Weights of a small GPT-style language model, trained from scratch on English Wikipedia.
Training: a variant of Muon for these matrices, 1249M tokens, 3247 steps.
Each number is 50 + 10 x the weight over its row's rms, rounded and kept within 0 to 99. Layers, rows and columns count from 0. The size before them is the row's rms in percent of the matrix's.

# down: layer 3 MLP down (transposed), 2560x640, rms 0.121, rows 2132-2160, columns 320-399
# gate: layer 3 MLP gate, 2560x640, rms 0.245, rows 2133-2160, columns 320-399
# up: layer 3 MLP up, 2560x640, rms 0.257, rows 2133-2160, columns 320-399
down2132 092:55 53 65 73 44 49 63 55 38 44 40 47 39 57 49 41 36 65 39 45 39 53 69 43 52 57 55 63 44 49 67 47 53 49 50 65 57 58 47 63 56 47 53 52 60 50 46 64 40 37 50 54 57 43 58 61 44 52 39 44 58 70 60 58 54 29 48 34 39 64 61 62 42 63 60 39 65 49 56 63
gate2133 101:48 45 56 63 43 47 41 56 52 72 59 45 51 48 42 53 57 41 67 52 51 36 43 66 62 51 38 50 47 49 61 32 52 46 52 60 70 47 41 54 29 31 45 33 55 40 58 48 59 68 44 56 48 58 60 59 52 57 39 46 47 51 64 56 52 40 46 51 55 44 61 50 59 53 74 50 52 53 58 40
up2133 098:51 34 50 40 35 55 44 47 65 43 60 61 52 56 51 53 59 43 42 50 54 60 56 57 46 63 43 44 59 58 40 55 53 64 50 39 37 51 71 55 52 76 55 65 42 60 66 65 44 38 53 41 53 44 29 45 52 35 37 49 46 46 37 63 42 36 62 59 47 45 39 57 58 51 29 41 36 65 44 70
down2133 099:53 31 54 54 50 57 64 38 48 51 62 59 33 70 36 41 42 46 44 59 46 43 48 51 40 46 64 54 46 57 55 62 47 56 39 43 26 46 37 55 62 49 46 38 56 36 27 59 46 55 67 45 64 43 58 55 40 41 29 71 41 57 56 49 48 32 58 28 28 60 42 46 51 47 56 49 59 53 55 48
gate2134 092:49 54 40 29 51 52 59 47 58 44 59 54 54 64 39 59 41 40 40 37 64 41 37 51 65 54 41 54 38 51 37 52 52 30 55 45 59 55 57 56 54 54 59 46 53 31 41 54 41 62 56 63 44 46 77 43 42 57 62 37 45 31 56 57 48 68 40 36 60 37 50 53 70 50 60 61 60 47 55 45
up2134 087:52 58 34 45 57 57 44 48 58 46 58 61 65 62 43 69 39 49 35 45 42 49 50 45 69 57 38 42 49 48 50 62 60 39 43 45 53 57 55 53 50 59 49 51 63 48 51 56 35 49 54 49 60 53 55 43 42 54 73 59 37 43 63 56 56 77 57 34 48 44 29 68 67 59 48 59 47 41 63 49
down2134 091:58 61 46 60 57 51 47 44 47 46 39 33 70 49 53 57 44 47 38 43 45 46 43 43 49 35 50 45 32 59 38 40 63 34 31 49 44 56 56 51 38 53 48 55 61 46 36 36 51 62 45 52 54 37 62 52 44 35 60 34 46 55 54 52 68 58 49 28 55 49 45 38 49 62 56 59 55 44 48 49
gate2135 100:32 58 61 43 45 50 55 53 38 30 55 36 40 65 58 45 70 46 39 17 46 53 49 57 68 47 61 32 52 47 67 45 49 27 42 46 58 60 33 49 42 39 46 40 33 51 71 40 31 44 37 47 38 49 51 51 52 64 46 48 55 46 44 50 64 52 44 48 60 46 61 43 51 45 57 47 32 54 58 56
up2135 099:36 45 75 49 52 32 64 44 39 42 46 52 55 65 42 43 40 51 46 16 36 54 58 68 47 47 43 46 57 36 48 61 42 42 32 50 68 57 50 53 42 46 41 44 43 41 79 56 25 52 37 50 39 49 58 68 61 51 46 57 55 56 45 52 63 52 44 56 55 43 56 34 52 54 44 35 38 37 58 62
down2135 102:58 42 70 34 59 62 35 53 35 46 45 54 63 52 42 51 43 40 54 37 48 56 44 57 59 52 35 57 67 47 46 60 47 29 47 46 57 46 45 43 58 51 39 48 40 39 70 52 41 58 51 48 29 44 60 63 50 55 27 46 43 58 45 52 54 73 35 56 59 43 62 46 75 55 45 44 40 51 43 44
gate2136 101:49 51 42 45 39 59 64 57 68 71 49 61 61 42 47 47 47 55 33 51 52 37 41 44 64 45 58 55 38 65 42 28 47 57 70 53 64 50 44 46 68 51 49 48 44 31 52 37 52 33 47 62 64 63 65 51 47 40 56 59 67 38 60 39 59 46 61 45 50 42 46 55 45 46 48 59 50 49 37 47
up2136 101:39 38 53 51 44 48 44 66 47 52 48 56 66 54 59 46 49 49 54 50 38 55 43 44 45 41 52 65 51 55 48 52 59 39 55 57 55 50 49 61 47 40 39 41 34 52 54 53 54 56 62 39 47 53 32 45 60 53 48 58 49 61 50 58 47 46 51 25 49 43 52 67 44 32 67 57 40 46 35 66
down2136 100:55 53 61 55 47 45 52 35 52 57 45 65 57 64 40 62 61 48 41 39 69 41 52 29 50 51 50 61 44 57 58 48 60 43 55 46 44 51 35 49 50 48 69 55 47 41 31 49 61 42 41 57 57 40 39 45 55 60 38 54 35 60 46 47 34 43 45 53 62 59 58 51 62 33 46 45 62 50 53 31
gate2137 104:71 58 47 43 69 51 55 44 41 54 67 34 62 69 37 43 52 67 33 42 41 61 49 45 54 63 45 56 47 53 57 58 40 50 63 57 58 42 40 72 41 50 38 64 65 57 58 52 40 61 53 50 43 39 38 58 52 48 43 55 51 46 70 46 55 30 43 74 48 70 48 61 69 42 49 55 56 46 39 51
up2137 107:54 50 68 53 29 43 49 50 42 40 42 50 56 43 47 62 33 42 47 45 33 38 45 43 58 46 44 54 62 44 48 49 50 62 44 42 45 51 45 75 44 57 56 49 62 42 55 51 70 43 39 58 63 45 58 48 57 50 52 64 59 40 35 50 52 45 52 61 47 37 56 62 76 54 38 66 55 60 57 47
down2137 106:66 48 44 42 71 48 60 47 53 43 74 57 47 49 58 43 48 54 65 43 50 48 72 51 56 38 37 56 51 48 44 58 50 48 41 46 61 47 45 54 52 32 58 58 39 61 22 48 63 59 48 45 45 41 60 43 37 39 46 63 50 37 46 50 41 60 38 60 54 45 37 37 49 58 47 53 70 50 45 58
gate2138 114:55 37 55 50 59 54 53 56 42 40 59 51 47 48 42 75 46 53 50 53 61 40 58 53 50 55 46 42 66 40 48 52 60 53 61 51 59 52 37 39 43 60 61 51 56 45 39 69 60 44 47 44 49 47 49 58 54 48 53 41 52 38 65 43 70 46 56 43 77 58 47 55 55 63 58 44 64 55 52 63
up2138 096:54 44 33 48 56 62 61 44 57 38 57 64 42 37 41 65 37 45 64 56 47 54 67 42 53 45 59 61 34 54 53 47 51 44 38 35 46 42 50 48 59 43 54 56 44 42 45 64 60 41 54 35 51 34 80 65 42 34 49 49 60 49 46 36 60 57 49 47 47 64 42 72 56 49 34 56 48 61 44 54
down2138 106:47 41 58 50 56 55 73 67 57 46 51 47 38 46 36 51 52 64 53 59 58 58 48 51 41 45 55 61 66 55 50 56 56 49 65 57 48 59 43 43 36 62 45 40 63 64 61 63 44 58 55 75 57 53 52 72 51 54 52 34 52 54 41 46 81 48 40 31 50 41 60 37 47 50 52 70 50 65 38 63
gate2139 099:37 60 52 49 42 50 57 39 32 53 43 47 73 59 40 62 49 59 51 35 58 40 51 44 44 49 63 61 15 49 48 52 55 50 30 48 32 48 52 33 46 46 43 46 62 45 59 45 43 47 51 54 45 57 38 48 49 55 43 35 41 53 42 53 50 56 60 38 57 54 62 54 70 38 41 49 48 62 48 40
up2139 105:42 57 36 50 44 57 55 50 51 51 71 47 36 32 56 42 44 61 34 62 55 43 52 42 57 50 38 60 70 41 48 47 42 51 63 43 50 50 33 62 36 29 47 40 46 48 58 52 52 43 62 36 59 36 50 54 51 42 32 69 66 58 71 57 57 49 46 62 42 66 48 50 39 53 67 44 49 56 46 57
down2139 097:53 35 57 48 36 51 41 50 52 45 52 46 57 56 37 55 44 75 55 64 46 48 57 44 54 51 64 49 50 57 52 51 53 40 50 39 48 60 50 50 53 40 51 60 34 62 51 39 48 22 55 47 41 49 42 44 38 51 43 63 50 41 51 47 62 81 47 51 69 37 58 61 62 55 62 49 64 54 64 59
gate2140 094:56 46 54 56 55 58 48 51 54 55 59 37 54 58 33 55 53 42 69 50 46 39 56 37 53 43 49 69 41 33 48 56 52 66 57 55 42 62 60 57 29 64 56 44 43 61 17 63 47 36 60 44 48 43 57 54 53 57 44 44 51 49 46 48 35 43 18 57 39 57 51 52 47 47 32 58 37 68 62 38
up2140 087:66 55 53 67 40 49 45 48 50 43 52 33 53 68 46 60 48 49 72 51 55 37 49 52 65 38 48 64 59 46 52 57 54 63 49 60 37 47 57 51 41 56 52 46 56 64 45 56 35 36 43 42 41 45 50 54 52 75 61 47 57 51 32 59 29 53 21 51 56 46 61 60 45 43 44 45 51 57 64 40
down2140 095:45 53 50 59 61 54 42 57 56 53 61 29 47 59 34 47 44 34 62 50 49 38 51 45 58 49 56 75 54 38 52 57 51 53 45 54 30 49 71 49 39 65 45 50 50 65 28 72 47 42 55 37 49 62 57 49 59 54 53 42 69 60 62 39 42 36 37 48 38 65 54 63 47 35 43 57 43 63 55 49
gate2141 105:42 39 52 50 44 48 37 69 53 58 41 51 61 71 48 44 48 55 32 43 49 51 80 45 58 38 59 38 40 53 56 53 44 45 58 51 42 64 64 46 69 37 53 30 51 51 59 33 61 68 55 35 39 48 55 65 54 47 53 65 62 59 51 54 53 51 66 66 51 44 48 41 46 41 52 42 63 62 39 54
up2141 101:53 51 49 62 47 46 52 53 50 38 36 57 30 40 48 45 30 55 57 63 40 53 44 56 46 43 55 53 59 84 43 36 48 48 43 53 46 49 58 52 60 36 47 50 45 52 53 58 58 45 34 52 46 38 49 50 60 67 52 47 38 48 48 42 66 53 69 55 53 37 32 50 58 48 71 56 50 55 31 52
down2141 101:59 56 48 41 52 61 43 55 63 60 69 35 54 48 62 55 57 43 59 46 56 54 67 60 54 56 51 43 51 49 46 46 48 53 69 70 53 43 45 62 66 50 46 57 55 54 36 32 48 47 52 45 27 38 62 37 39 42 63 69 50 37 63 47 39 42 46 45 46 42 60 55 59 48 36 66 49 50 42 50
gate2142 098:56 50 45 42 41 48 60 62 47 45 44 60 71 75 46 55 49 58 57 45 31 36 46 37 44 47 48 52 37 55 56 65 46 62 54 50 45 43 62 62 54 42 43 59 34 37 53 57 57 45 47 56 43 52 39 50 47 67 55 40 46 50 49 41 40 41 47 55 62 62 37 51 49 37 49 39 45 57 40 60
up2142 101:56 51 46 54 59 64 59 54 74 58 56 44 56 33 48 46 41 42 42 48 64 38 68 60 52 52 45 57 48 50 47 33 48 52 47 56 55 56 28 52 46 72 61 52 45 68 53 48 51 56 37 65 59 40 58 63 53 41 32 66 43 48 48 59 46 56 39 44 38 28 50 52 47 55 35 45 63 43 51 62
down2142 096:37 54 47 36 42 53 54 36 51 60 50 70 60 42 49 57 50 52 55 37 59 64 67 55 67 20 52 52 57 62 65 39 35 52 49 45 42 38 44 59 54 34 55 75 39 44 47 64 29 58 61 51 55 44 46 56 33 56 54 45 51 40 34 34 49 60 54 43 40 50 55 58 46 54 50 52 35 45 58 18
gate2143 103:43 52 55 57 69 39 54 65 59 67 51 45 51 58 46 77 56 41 65 48 43 55 55 55 71 55 45 48 38 44 56 43 59 46 72 36 39 44 60 49 33 60 43 42 63 36 50 62 35 60 35 48 54 40 55 39 38 48 55 61 38 44 40 44 46 52 63 59 47 58 50 39 56 41 45 50 47 47 38 55
up2143 103:45 40 39 61 72 60 43 66 57 61 57 54 52 43 45 68 43 47 52 61 44 60 43 49 18 53 58 39 59 62 35 53 59 61 57 56 58 38 54 61 65 47 54 40 54 54 46 60 64 47 71 34 59 56 50 49 51 44 24 77 49 48 48 57 41 43 55 53 55 59 50 72 40 52 46 55 39 58 41 50
down2143 103:31 60 43 54 56 47 69 57 41 54 42 45 72 60 50 67 47 49 52 68 32 45 51 47 63 26 40 45 76 48 41 58 66 62 37 35 37 77 57 62 65 69 50 69 54 44 33 52 51 52 44 49 57 59 55 44 29 54 35 48 50 48 39 64 48 59 62 52 45 78 47 55 42 54 51 54 45 53 52 34
gate2144 104:38 68 63 81 62 66 54 44 46 61 43 54 51 51 48 59 59 40 46 51 39 65 41 53 48 59 55 51 60 60 36 55 43 65 58 57 48 34 53 50 71 57 53 53 56 50 57 30 46 57 58 53 61 35 52 40 55 44 40 52 65 42 59 40 47 75 43 57 47 55 51 46 44 56 53 49 54 49 55 42
up2144 105:59 50 48 45 59 63 43 57 57 53 56 59 71 59 40 48 67 47 50 45 59 47 52 39 53 58 55 60 48 46 55 36 44 66 52 45 51 60 52 45 37 49 48 63 60 47 37 46 44 58 46 50 56 57 34 50 40 37 67 36 63 58 43 56 51 64 32 46 52 46 72 62 62 38 54 36 60 60 52 60
down2144 104:61 52 40 45 61 50 34 46 78 43 38 32 56 40 48 49 51 49 46 70 60 53 49 48 47 61 53 46 43 57 62 54 47 41 49 49 53 48 54 42 71 56 55 61 66 52 51 38 52 58 66 48 52 47 55 53 51 45 52 47 54 55 49 41 79 64 54 58 59 56 49 39 47 41 47 60 53 40 49 36
gate2145 100:42 42 44 45 58 47 41 58 60 44 54 46 63 65 42 64 41 44 35 49 54 68 41 68 58 47 70 58 52 51 64 33 46 39 60 58 39 43 42 40 42 46 48 40 76 45 52 47 74 40 45 46 46 50 50 66 57 52 46 57 60 46 45 65 34 46 46 49 56 40 47 60 51 40 47 44 47 44 62 43
up2145 106:42 49 44 48 55 57 62 36 55 61 46 43 40 45 54 44 56 41 67 46 45 64 72 45 61 58 39 44 62 50 43 55 57 47 55 34 41 65 52 52 46 48 52 51 54 40 48 51 63 50 58 46 54 23 43 54 44 58 64 59 51 46 49 51 41 66 62 50 40 44 72 41 39 54 40 51 47 46 43 54
down2145 100:52 94 54 46 51 40 52 42 50 58 67 31 33 52 47 68 60 48 59 44 35 52 54 53 40 59 46 48 50 52 40 48 57 43 50 33 46 49 43 45 60 46 45 38 45 52 42 27 60 28 40 45 39 40 38 50 36 54 59 66 69 69 36 60 41 54 36 65 59 46 67 52 30 41 40 59 43 49 50 60
gate2146 102:32 42 39 63 44 28 58 37 30 50 49 35 45 29 33 40 37 37 61 56 38 46 39 51 61 49 60 63 45 59 50 50 36 44 58 40 42 67 48 44 47 52 35 49 53 40 54 43 46 52 52 34 38 66 33 51 47 35 47 37 51 57 37 50 31 56 32 47 45 57 42 60 44 48 45 56 48 61 51 50
up2146 102:43 50 37 56 44 54 46 43 65 60 71 46 16 61 52 74 40 58 35 56 43 62 34 57 32 42 39 44 49 39 51 38 64 54 69 49 65 66 67 44 52 65 66 66 57 51 59 39 52 62 55 46 47 45 56 43 48 51 41 47 56 64 56 67 45 49 47 60 39 52 56 51 63 42 51 39 35 69 55 53
down2146 100:44 47 51 72 31 34 54 49 44 64 49 71 36 42 64 34 46 57 42 79 76 58 70 59 26 54 25 37 49 59 39 42 37 52 47 57 62 40 50 37 56 33 49 50 55 50 49 44 54 68 56 59 39 40 57 53 42 58 48 41 46 60 51 35 68 27 37 60 51 57 52 53 57 46 52 46 14 56 47 47
gate2147 104:70 38 29 55 61 61 56 48 49 45 37 51 51 62 44 55 51 64 55 39 51 46 40 18 46 61 55 45 58 38 52 35 52 53 54 70 45 53 62 61 49 47 45 48 46 51 37 42 72 28 53 48 51 51 45 59 36 50 35 52 61 72 48 52 43 36 60 55 52 38 51 61 47 39 54 52 66 55 52 58
up2147 105:57 56 50 63 68 67 43 45 26 35 39 51 67 47 56 46 56 44 59 45 61 31 43 49 37 52 56 44 58 40 55 49 32 61 48 62 55 54 52 47 47 45 48 42 56 52 61 37 74 47 37 54 59 67 39 58 47 66 46 58 63 52 58 45 42 31 58 52 45 62 22 43 61 32 42 54 66 34 55 45
down2147 102:44 54 47 49 41 57 49 44 39 41 66 57 55 29 57 46 48 45 45 40 57 66 29 52 56 42 58 43 57 63 50 56 57 44 44 49 46 64 48 53 70 70 53 52 49 65 59 35 65 54 40 59 41 57 59 60 47 54 49 50 37 49 59 68 40 39 33 61 76 49 45 44 69 54 60 58 51 57 44 45
gate2148 097:64 65 69 38 56 52 59 43 48 47 50 49 55 43 55 49 57 58 55 48 66 39 38 60 45 40 40 49 51 50 64 45 43 68 67 51 52 41 44 34 54 48 53 40 43 45 49 54 28 36 70 74 49 65 47 37 45 60 54 57 36 55 51 36 53 30 67 48 45 52 67 44 68 41 31 21 50 70 43 55
up2148 097:35 59 50 63 24 40 30 49 49 51 45 70 38 48 57 69 42 57 54 44 50 65 54 37 56 44 37 61 54 42 49 34 36 49 47 57 48 57 47 62 50 53 70 57 53 50 48 47 61 59 49 51 44 37 63 50 65 51 53 42 75 61 52 54 48 72 29 57 55 41 45 58 62 47 57 49 51 46 43 60
down2148 098:58 44 60 42 68 38 35 59 61 56 52 55 51 61 51 58 64 46 52 40 60 48 46 32 35 47 58 49 49 38 40 54 52 41 44 28 46 50 57 51 54 58 42 49 39 54 55 60 68 61 20 53 39 46 61 41 43 49 50 56 60 37 56 57 49 54 28 48 41 54 44 57 39 46 52 50 63 47 38 61
gate2149 100:38 47 36 70 59 54 61 44 45 32 44 52 43 41 53 54 59 60 76 44 45 41 59 52 49 59 65 47 40 68 63 55 36 48 39 57 57 56 35 58 37 44 44 33 54 49 55 57 65 42 50 46 45 69 73 64 67 55 71 53 42 43 68 55 55 46 66 26 61 38 66 47 48 54 46 48 37 42 55 48
up2149 098:38 63 53 52 45 46 57 61 18 58 50 61 37 68 46 48 64 64 57 38 57 48 46 43 42 54 55 39 58 54 54 57 44 44 51 45 50 63 49 43 56 50 51 36 56 62 53 52 44 32 42 42 44 39 37 48 31 63 48 51 48 35 44 62 51 31 51 68 36 50 51 55 49 25 44 61 44 49 74 63
down2149 099:44 37 59 48 40 50 66 57 54 42 55 54 46 56 54 51 56 46 38 56 59 61 33 47 41 49 43 42 54 51 42 54 45 50 65 48 18 60 53 52 66 56 54 54 42 53 40 53 37 52 55 60 70 48 45 21 39 43 61 62 53 42 43 31 57 39 37 42 43 37 45 48 70 49 33 54 63 61 48 62
gate2150 103:75 57 71 50 54 48 52 62 68 51 65 46 65 39 48 56 41 62 61 54 52 45 44 23 55 51 48 47 41 46 27 51 40 38 62 50 71 53 35 50 51 54 45 52 55 50 48 60 63 43 49 46 63 65 61 42 52 40 41 35 51 50 34 43 47 54 38 34 50 51 44 33 63 44 60 37 54 46 52 40
up2150 096:47 60 61 45 54 59 49 57 57 41 50 60 57 42 36 68 55 43 31 63 55 54 56 55 64 60 48 54 37 27 57 35 52 47 44 46 39 38 49 46 61 40 76 51 60 59 66 37 45 55 65 36 52 42 60 49 50 47 58 59 39 48 51 59 48 50 38 57 37 40 51 63 47 50 52 58 53 49 48 55
down2150 101:42 58 28 49 45 52 40 45 37 50 39 57 37 37 46 33 54 39 44 42 52 41 56 70 45 47 28 52 44 55 59 50 45 56 36 52 43 52 47 49 57 57 55 45 33 61 55 42 75 55 49 48 50 44 41 34 61 58 57 62 71 46 56 70 65 31 51 48 57 48 50 43 30 57 50 52 40 54 57 42
gate2151 099:45 50 49 33 44 39 55 36 51 42 40 34 65 51 72 66 44 50 55 40 81 29 60 41 53 49 38 54 47 35 51 60 47 52 31 35 70 52 63 44 68 39 43 49 46 56 61 58 49 64 53 59 50 60 47 49 44 43 60 57 48 34 43 40 46 40 66 52 58 67 71 60 59 50 49 44 33 51 33 48
up2151 097:51 41 53 68 56 48 36 53 50 33 50 39 41 48 44 53 62 56 55 56 51 61 45 49 65 51 52 34 23 65 37 49 42 36 42 24 40 49 47 58 39 37 46 62 47 41 32 53 47 39 66 46 41 42 43 52 48 43 38 60 43 59 56 58 56 41 36 45 58 63 44 61 56 53 42 41 55 58 43 49
down2151 099:35 30 60 46 60 74 35 34 66 46 35 46 36 56 56 47 62 41 35 49 57 36 49 45 47 51 45 61 59 45 53 56 54 36 55 60 43 44 60 50 65 53 54 45 44 58 62 50 36 64 34 44 34 50 55 49 42 84 62 56 67 40 52 45 46 48 49 54 49 60 40 50 67 51 39 69 42 38 47 43
gate2152 097:26 54 61 43 51 56 44 45 32 56 54 48 64 62 43 55 49 55 51 36 52 48 52 45 65 50 43 62 63 50 52 51 67 43 60 40 68 33 50 35 54 50 39 58 63 67 43 46 43 59 53 45 65 38 47 52 35 55 36 49 56 43 43 58 47 53 35 42 54 30 53 44 49 42 55 44 41 46 41 50
up2152 096:59 42 46 51 54 54 55 45 46 57 48 58 42 51 45 58 53 48 53 58 51 57 55 49 47 53 71 49 58 49 45 37 56 44 54 51 53 51 48 51 48 70 63 39 62 46 33 46 43 49 54 52 52 64 51 52 54 65 54 52 35 27 56 59 48 37 58 50 45 49 38 41 63 32 48 48 56 48 72 53
down2152 098:61 58 53 38 42 54 51 58 58 44 48 44 48 40 58 64 49 48 50 65 54 55 46 64 61 52 49 64 59 67 50 41 43 54 32 58 41 47 51 44 52 40 48 42 45 52 45 50 54 48 42 55 48 50 57 49 60 41 36 56 54 51 46 41 52 35 57 55 63 41 59 45 68 43 28 30 52 48 51 62
gate2153 098:52 55 43 56 60 57 51 29 44 30 58 56 52 40 39 72 54 49 56 48 63 42 43 39 44 48 53 48 64 52 54 40 40 48 58 82 57 77 48 59 35 66 67 52 60 55 42 63 45 40 42 76 34 28 43 55 69 72 70 54 57 49 47 68 53 53 52 52 51 63 52 34 58 58 40 56 53 38 55 70
up2153 097:41 63 49 54 35 70 66 48 50 46 43 69 42 71 54 60 36 61 72 57 49 43 73 61 34 47 66 34 38 38 40 39 41 71 53 67 32 38 46 49 43 55 57 68 62 44 61 49 56 57 40 46 52 47 39 55 51 38 63 65 54 54 43 51 41 46 55 69 55 33 30 53 45 43 58 40 57 43 40 54
down2153 097:47 49 60 61 49 62 58 60 53 58 29 48 42 41 46 64 44 46 58 40 42 52 47 51 56 35 56 48 41 44 60 55 60 37 58 50 38 60 43 64 44 47 52 46 76 53 41 48 45 53 63 65 60 45 52 38 60 51 41 63 60 47 60 38 38 45 55 56 43 35 39 58 40 67 34 56 48 46 44 33
gate2154 102:64 47 45 45 46 64 37 43 65 71 48 42 59 53 52 66 51 50 56 58 55 43 46 49 57 36 58 37 48 61 46 43 44 46 44 57 56 34 76 52 44 52 52 54 47 37 67 44 49 70 35 56 54 58 66 47 41 74 51 56 67 59 47 67 54 46 54 48 49 45 44 53 53 37 55 28 51 46 48 62
up2154 100:57 61 41 56 52 44 38 33 56 66 28 42 50 49 59 35 76 50 58 60 35 39 31 34 50 44 52 58 49 39 47 66 52 47 45 60 49 49 57 66 58 46 48 53 61 40 65 47 52 55 40 47 44 35 51 56 47 54 64 45 50 51 46 60 34 51 53 54 61 60 39 59 54 51 65 47 43 52 60 36
down2154 100:34 66 35 61 53 70 44 55 49 71 36 51 67 38 43 66 57 49 56 54 37 47 46 75 57 75 53 47 40 52 46 45 43 46 38 65 53 57 48 70 46 37 49 58 43 32 51 40 43 50 28 49 62 45 58 38 56 58 64 34 52 50 55 65 57 55 48 56 52 47 52 65 45 58 59 44 48 47 49 59
gate2155 099:53 44 47 56 47 59 45 44 66 44 47 63 33 44 58 56 51 41 53 59 53 38 54 58 57 37 58 49 37 46 52 45 43 42 47 45 47 59 36 40 52 47 44 68 51 36 53 66 55 54 72 46 42 49 47 57 40 53 47 46 57 49 49 50 56 61 78 50 57 59 63 63 41 64 41 30 24 54 48 49
up2155 098:54 39 52 45 58 40 50 37 50 59 54 51 57 53 49 60 44 28 56 53 50 25 62 55 57 57 64 27 44 47 61 64 50 48 28 52 51 51 43 40 51 43 51 47 41 40 62 64 69 57 58 47 46 49 54 57 40 28 66 43 54 30 56 54 40 65 30 46 44 53 36 32 48 57 43 56 53 34 77 45
down2155 102:52 30 54 49 58 54 44 35 50 33 51 59 52 36 42 55 49 48 69 61 61 60 51 64 56 35 56 67 38 56 48 49 43 48 24 46 52 67 53 50 51 50 41 54 38 38 35 30 61 48 53 57 70 57 36 42 50 39 54 51 38 51 66 43 45 44 62 65 47 47 70 41 38 31 56 45 46 62 46 56
gate2156 102:50 52 55 33 47 42 53 56 44 39 50 43 39 50 49 34 54 78 61 52 44 47 53 66 76 48 46 60 63 57 55 45 53 66 58 43 34 49 48 56 51 59 44 48 40 56 40 61 79 67 39 49 52 49 32 48 57 40 57 50 60 60 59 38 70 58 42 36 45 40 63 52 60 38 47 58 49 26 27 59
up2156 099:62 53 42 42 46 59 47 56 30 61 45 44 45 42 71 45 51 49 30 51 65 47 54 65 66 66 49 58 30 56 65 39 46 47 72 59 50 56 46 57 48 32 33 61 44 50 38 52 45 52 47 53 66 37 34 73 53 46 48 57 45 75 44 47 44 40 50 45 54 52 58 53 60 25 37 48 36 43 46 70
down2156 098:51 50 68 53 41 46 51 52 44 66 49 41 45 44 66 38 55 69 38 40 61 62 53 68 43 46 47 45 37 41 38 53 55 64 58 49 47 52 41 61 46 44 45 46 50 42 39 61 62 48 33 56 51 41 35 55 58 37 56 62 42 52 43 39 50 62 32 49 38 53 48 53 44 44 30 40 41 20 54 50
gate2157 096:49 57 51 48 66 41 58 66 25 70 50 68 57 63 44 38 47 44 26 52 44 40 65 44 44 53 51 25 73 37 57 50 44 64 46 48 44 50 58 62 61 50 43 37 49 50 61 67 38 28 57 30 48 31 50 66 37 54 54 52 55 36 52 54 49 54 49 58 57 48 51 29 39 40 54 45 29 49 68 47
up2157 099:47 62 49 47 71 50 47 56 50 44 53 51 29 39 62 43 59 36 57 49 44 63 47 40 49 47 62 43 65 46 51 38 42 61 43 64 32 37 57 51 42 63 58 38 80 44 50 52 39 63 47 36 54 37 49 36 42 65 37 47 46 44 58 48 42 59 58 48 57 61 69 54 48 42 48 53 45 40 51 44
down2157 098:44 50 48 36 40 54 51 51 45 40 45 54 44 55 57 44 45 48 63 58 45 61 49 36 44 48 48 57 56 47 57 39 51 55 47 55 73 37 66 51 46 39 29 33 63 38 48 45 34 40 54 50 68 47 49 46 25 62 44 57 50 58 48 40 69 53 62 59 45 53 45 62 52 50 62 46 47 38 45 33
gate2158 102:48 50 37 68 64 42 57 61 36 44 57 57 57 45 42 65 54 42 43 36 43 60 30 31 63 46 57 45 55 53 77 54 55 65 32 50 57 53 45 56 56 45 56 53 41 66 23 48 56 49 52 59 54 36 62 41 44 36 31 57 35 39 63 60 44 35 54 44 60 44 49 47 48 48 63 48 53 62 37 60
up2158 097:45 57 55 49 38 40 51 34 40 69 62 48 41 55 42 44 44 58 46 49 36 45 37 57 57 41 56 46 48 57 66 41 63 52 45 53 63 61 37 52 48 46 55 49 51 53 40 47 49 55 48 38 43 52 66 62 47 22 43 56 28 52 45 52 52 41 45 49 73 58 66 49 48 48 66 45 54 46 31 54
down2158 098:56 47 53 58 35 32 58 54 47 56 49 55 57 19 53 57 41 48 42 68 35 44 36 54 47 64 57 42 63 58 27 49 57 53 44 50 57 62 42 46 46 48 51 50 52 53 59 38 47 41 49 69 41 46 54 43 64 34 49 54 42 41 54 56 54 34 41 53 73 31 43 37 45 44 59 55 36 52 41 69
gate2159 102:54 35 48 51 42 29 59 61 49 52 47 49 45 57 44 62 43 44 44 56 60 33 46 61 47 45 65 38 45 34 42 56 53 69 46 37 44 57 61 41 62 51 51 64 67 53 44 57 60 55 51 26 53 43 47 65 43 57 58 52 54 58 46 42 49 53 47 62 50 57 43 60 53 54 53 49 32 51 48 42
up2159 103:62 78 60 42 64 52 51 59 52 44 51 62 48 36 38 58 54 47 38 55 54 52 57 47 43 44 69 40 59 49 45 58 43 47 32 47 29 60 54 59 48 51 45 31 43 50 60 64 37 50 43 49 36 43 72 54 54 40 52 66 34 33 55 52 50 52 47 56 52 43 56 63 44 58 53 56 46 45 53 50
down2159 102:46 34 62 49 74 48 41 56 49 59 57 63 46 38 48 53 39 47 64 43 54 34 49 48 62 41 52 56 45 48 28 57 64 28 45 56 43 53 61 60 49 37 54 56 42 48 41 69 52 46 55 51 58 36 55 69 46 60 55 54 52 42 66 24 61 51 64 45 46 40 61 40 43 47 41 75 49 58 46 39
gate2160 098:72 47 44 61 51 58 46 37 44 71 61 22 48 64 45 58 35 62 55 51 56 59 74 55 23 53 49 57 52 49 46 53 47 69 57 46 56 57 55 57 62 44 47 43 68 54 36 64 53 56 40 62 57 45 57 47 47 43 59 36 51 53 39 47 51 41 48 51 53 40 61 31 29 46 80 78 53 73 37 60
up2160 095:40 62 53 58 67 38 47 46 43 54 30 64 67 48 53 35 46 47 48 47 52 34 41 37 53 43 44 52 49 64 54 51 44 33 36 64 45 51 48 42 48 55 53 55 57 54 36 45 48 44 52 41 68 57 46 57 49 42 30 75 42 56 58 54 49 66 66 52 40 54 35 44 51 43 24 52 68 39 43 55
down2160 096:48 60 53 60 50 39 57 72 44 33 35 77 61 44 44 44 47 37 57 67 59 51 51 61 56 37 67 55 39 54 74 40 53 50 40 43 63 48 34 32 54 61 51 41 47 62 50 44 56 44 45 46 57 49 54 49 41 34 53 47 43 50 51 47 52 55 60 67 49 32 40 46 62 47 40 44 64 38 51 65